From a checkpoint of a small transformer trained on Wikipedia.
Architecture: RMSNorm before each block, rotary positions, no biases in attention or MLP, untied embeddings, gated attention, value embeddings, hashed n-gram embeddings, a smear gate, skips across layers.
Each number is 500 + 25 x the weight over the matrix's rms, rounded and kept within 0 to 999. Layers, rows and columns count from 0. Numbers have three digits each.

# q: layer 4 attention query, 64x64, rms 0.197, rows 0-19, columns 0-63
# k: layer 4 attention key, 64x64, rms 0.205, rows 0-19, columns 0-63
q0:522479512477474486447494479519504487465533503504525505518484514463524491498496519532503485479469500502485498475513511501486482490528509500471511493486477541503517485505490490506478476500502471
k0:484477534524529487505512482511483504492523493508493526511460497495484505499495488480457490501516505492508476497494446493504490540490463510489490517515539489521505494493499473456489513512516486
q1:508501499506527494508497472537508513531532503522505494517463468508474513506500509525516501489496462515510500509508512505487531521467524491503497488490505512476525503488503506484484494492509526
k1:491508499486490512499478528498512510490458514494487464523488495503510486461491519509474504461480497519516497459533497508497532496518544488513515501482472499516483498490473516482469475484513477
q2:479523498511496483510494498504495494480519483493490517517508525522497503501493539486508498470534474521487485538511513508500489485512510515511524482485470503492516518534456505516491486534525518
k2:505497510532498485486443531512478513486513527496506503520501521491490498499501476544490515435517509510494523495497505501494485509491528514514455493526511518511534506487462483480493479530477506
q3:511481497512505509526500517508511488489515551487511490455486487496474540516515508507480500501494499505498456512495482485490500539469493491518476510535516486513503474482496504515495508480494498
k3:504519511471496496457493462480498507512485460465480486449493514505535467511482503490539490497463509504500462515528522497495484476507481510498497503454490517486497539509504495481504470493498538
q4:496495462509529510525541526505470455519498537480471514523562508505491491493486454501487521499536458531490517492498498511484521494458537464510511523501533472437514461504514486505495546461482530
k4:500474519507501480471493427502493509478514531471489506495467529522509498484514487486519529477492499501516497526505492497495477499468502491499487528507469499513485522478524485511530507521485544
q5:479492465461430525487481489468507485470482544495492549510528512478532501487474476448533494460522506521473482454478523496463453479553466477511523502481489511527524504488490499527458495508517499
k5:521495535499488505551510470491544507514509526525518479479490497458505518516479486531486495483531501493527521469512475460484480503515489503517486492534519484491491479493521521502503472513497469
q6:483525468528522509498513495471524548550504405492492470454492452530526490504532543525458493502428497523513477539556471530529545527512484539491504460503523515502452485512487508469539550526500501
k6:467520440504509471511470524492478512513496502463484510524520452505511522496507518466474510478487507517505501532523471538541535479489512513456499509497495507519466506530461488508512554519502523
q7:521500527542551482550503457499467494545485415490512492517548534514506489491498467497430551476520427500528522506581538493511495495491500508498463504581562476477489463517508503513505541492463516
k7:471482467475474497509480525472541503499520543469501511478467495464505499501490486477518485546495524537470497487510500486495510526513506502505519503526494503512518502482502498479504528512523476
q8:510498492461435495509503504520510499484497547491500545546501535494477525513465502496531493498515501524504487411439512442463442488489507444549515497500483503495484510466482518506428501481501512
k8:532500561510512523525491450471515502539503474511517492451480532499491496490553520521490470496505505464496506464429497489453461507510480495540477452539541481502466470471552525523505463482474505
q9:491540476470485526456516533477553556535460535480488465484479473511509507504495566521548452525465527519512463484454517490468516486490500445493504483485511496510421495493522514496498479513550509
k9:478479478495516474511540546525491484491515484489509508494503454513503510541508530508506504506489479515511505547475466521518502496492505503488493535495488509504519509517510512546536532490484499
q10:492593446510499561472501488496575575576493418463525463453456431546529481531533526539455491544442467533474482570570496543484545517539446567476471462520512521493450451539463487502518551500521500
k10:465495457514512495488498534508495518498513466501514481514544444470528501559508478518476508497486433536518541541551492514517519456499470526437512555537483521515493501559458484494522550525504489
q11:499539507528514489533510467494534551548486417465477490505486467527506469499500543503452499484481490556458498494550497487486525528526463530491462492491517485483463463488503513491509556490466507
k11:504466508476488466483524481521499492464531512501522512494521502476496506526476489519534517518503489503509526505506502476505504512498480489489512499502462507482503490506517495524527481523497499
q12:451540478528540519476505520505525510500516492496513479471506472489534470471557504518513497507490496501466485548562505547541530513524514562466492490498517490518508503528480479497582508493517484
k12:491515460489517504511497525520466497451511498525495489506497487450518505494499448470518518502499491543476513502515506478522498491492504490502513495499461494486522468548422474492516498485522493
q13:521448501439450427556442488477478465465554512548477521542549563442481550513441500429501496522516490497492530411496477440473491525473510456523519520488481507494511534482522507499482459534488460
k13:507465551476484525535491479506541462485523538499500497484491551491501502474494492467466511529511515447528533444449458451466495517471498450575507472489473485465523485463555480480443487508474483
q14:482512520492474481475471475505532505502528493489498499512510527498476528526484524474478503506495499507537515469521501491490486544482518459502541501487490489505451502521497478498479486546534474
k14:544467480467502526470517465437546502577516508520523504493565500523522429497486570521476487518524510509472496497493503445425524521522483494492488495536522524493483519440516547495463523510456489
q15:501522480468493483494482456475494522529479485479505488501525482493504496513477517503485495505493481567532487469497514475465498519498475454501523503516515520481433483497492513494462548500509518
k15:528473461504512528512536525472528512570505503473509502466504475510516455496506580569499487489480509519529489519526480474487492519535469522476497492532539494504516476456536556519478543503442496
q16:506525480520497528533505521489485549511493460523495513525482484531540521496500510500506454490516450524534494512521488486483505498489490517468520513543534519518456473522488495484457540500497480
k16:494471482494497470497472503458550491468524514454493523483502527467466527478499488477486504487443527538510481490529488485519486477528523483506499501515505480516522480471507491531533539482475491
q17:505483484479514504504500536549494493468524500522497504521501520485511492503491486512521522475490529466459512490531504501523506473487493485495511502486466502513552515524504485482535467535530505
k17:518474494481477499450464506499482498531543501527517493541504491512521513454471516499529523520485505483523516496485510455474493488498479509500529511461480505467507523501467482499474508551496509
q18:495490513551539521479538533517482484488484506483510468505518505469530497507518477526513532497507509475511505538500508511525507461512516534478490505526510475512519481518502488497544494477512505
k18:496484481461480473531476509522477486458554522527472526542523502493501523496496445472509542495513511520489530493519490487505509490472524478512532521486442489495518486532437472468493504533514504
q19:486497514528543521518522538526482466453502541498504495511540509469500493508506482489539527471527491484481500524498489533548517469504518507502478520501496479511553514519471514501517491467497498
k19:488510482480480535498485509540499488488533506548487506524518478471488506516462488491495502510506471501485570478515499461499520480468507486518561487479405475459475516542465469475497500532503497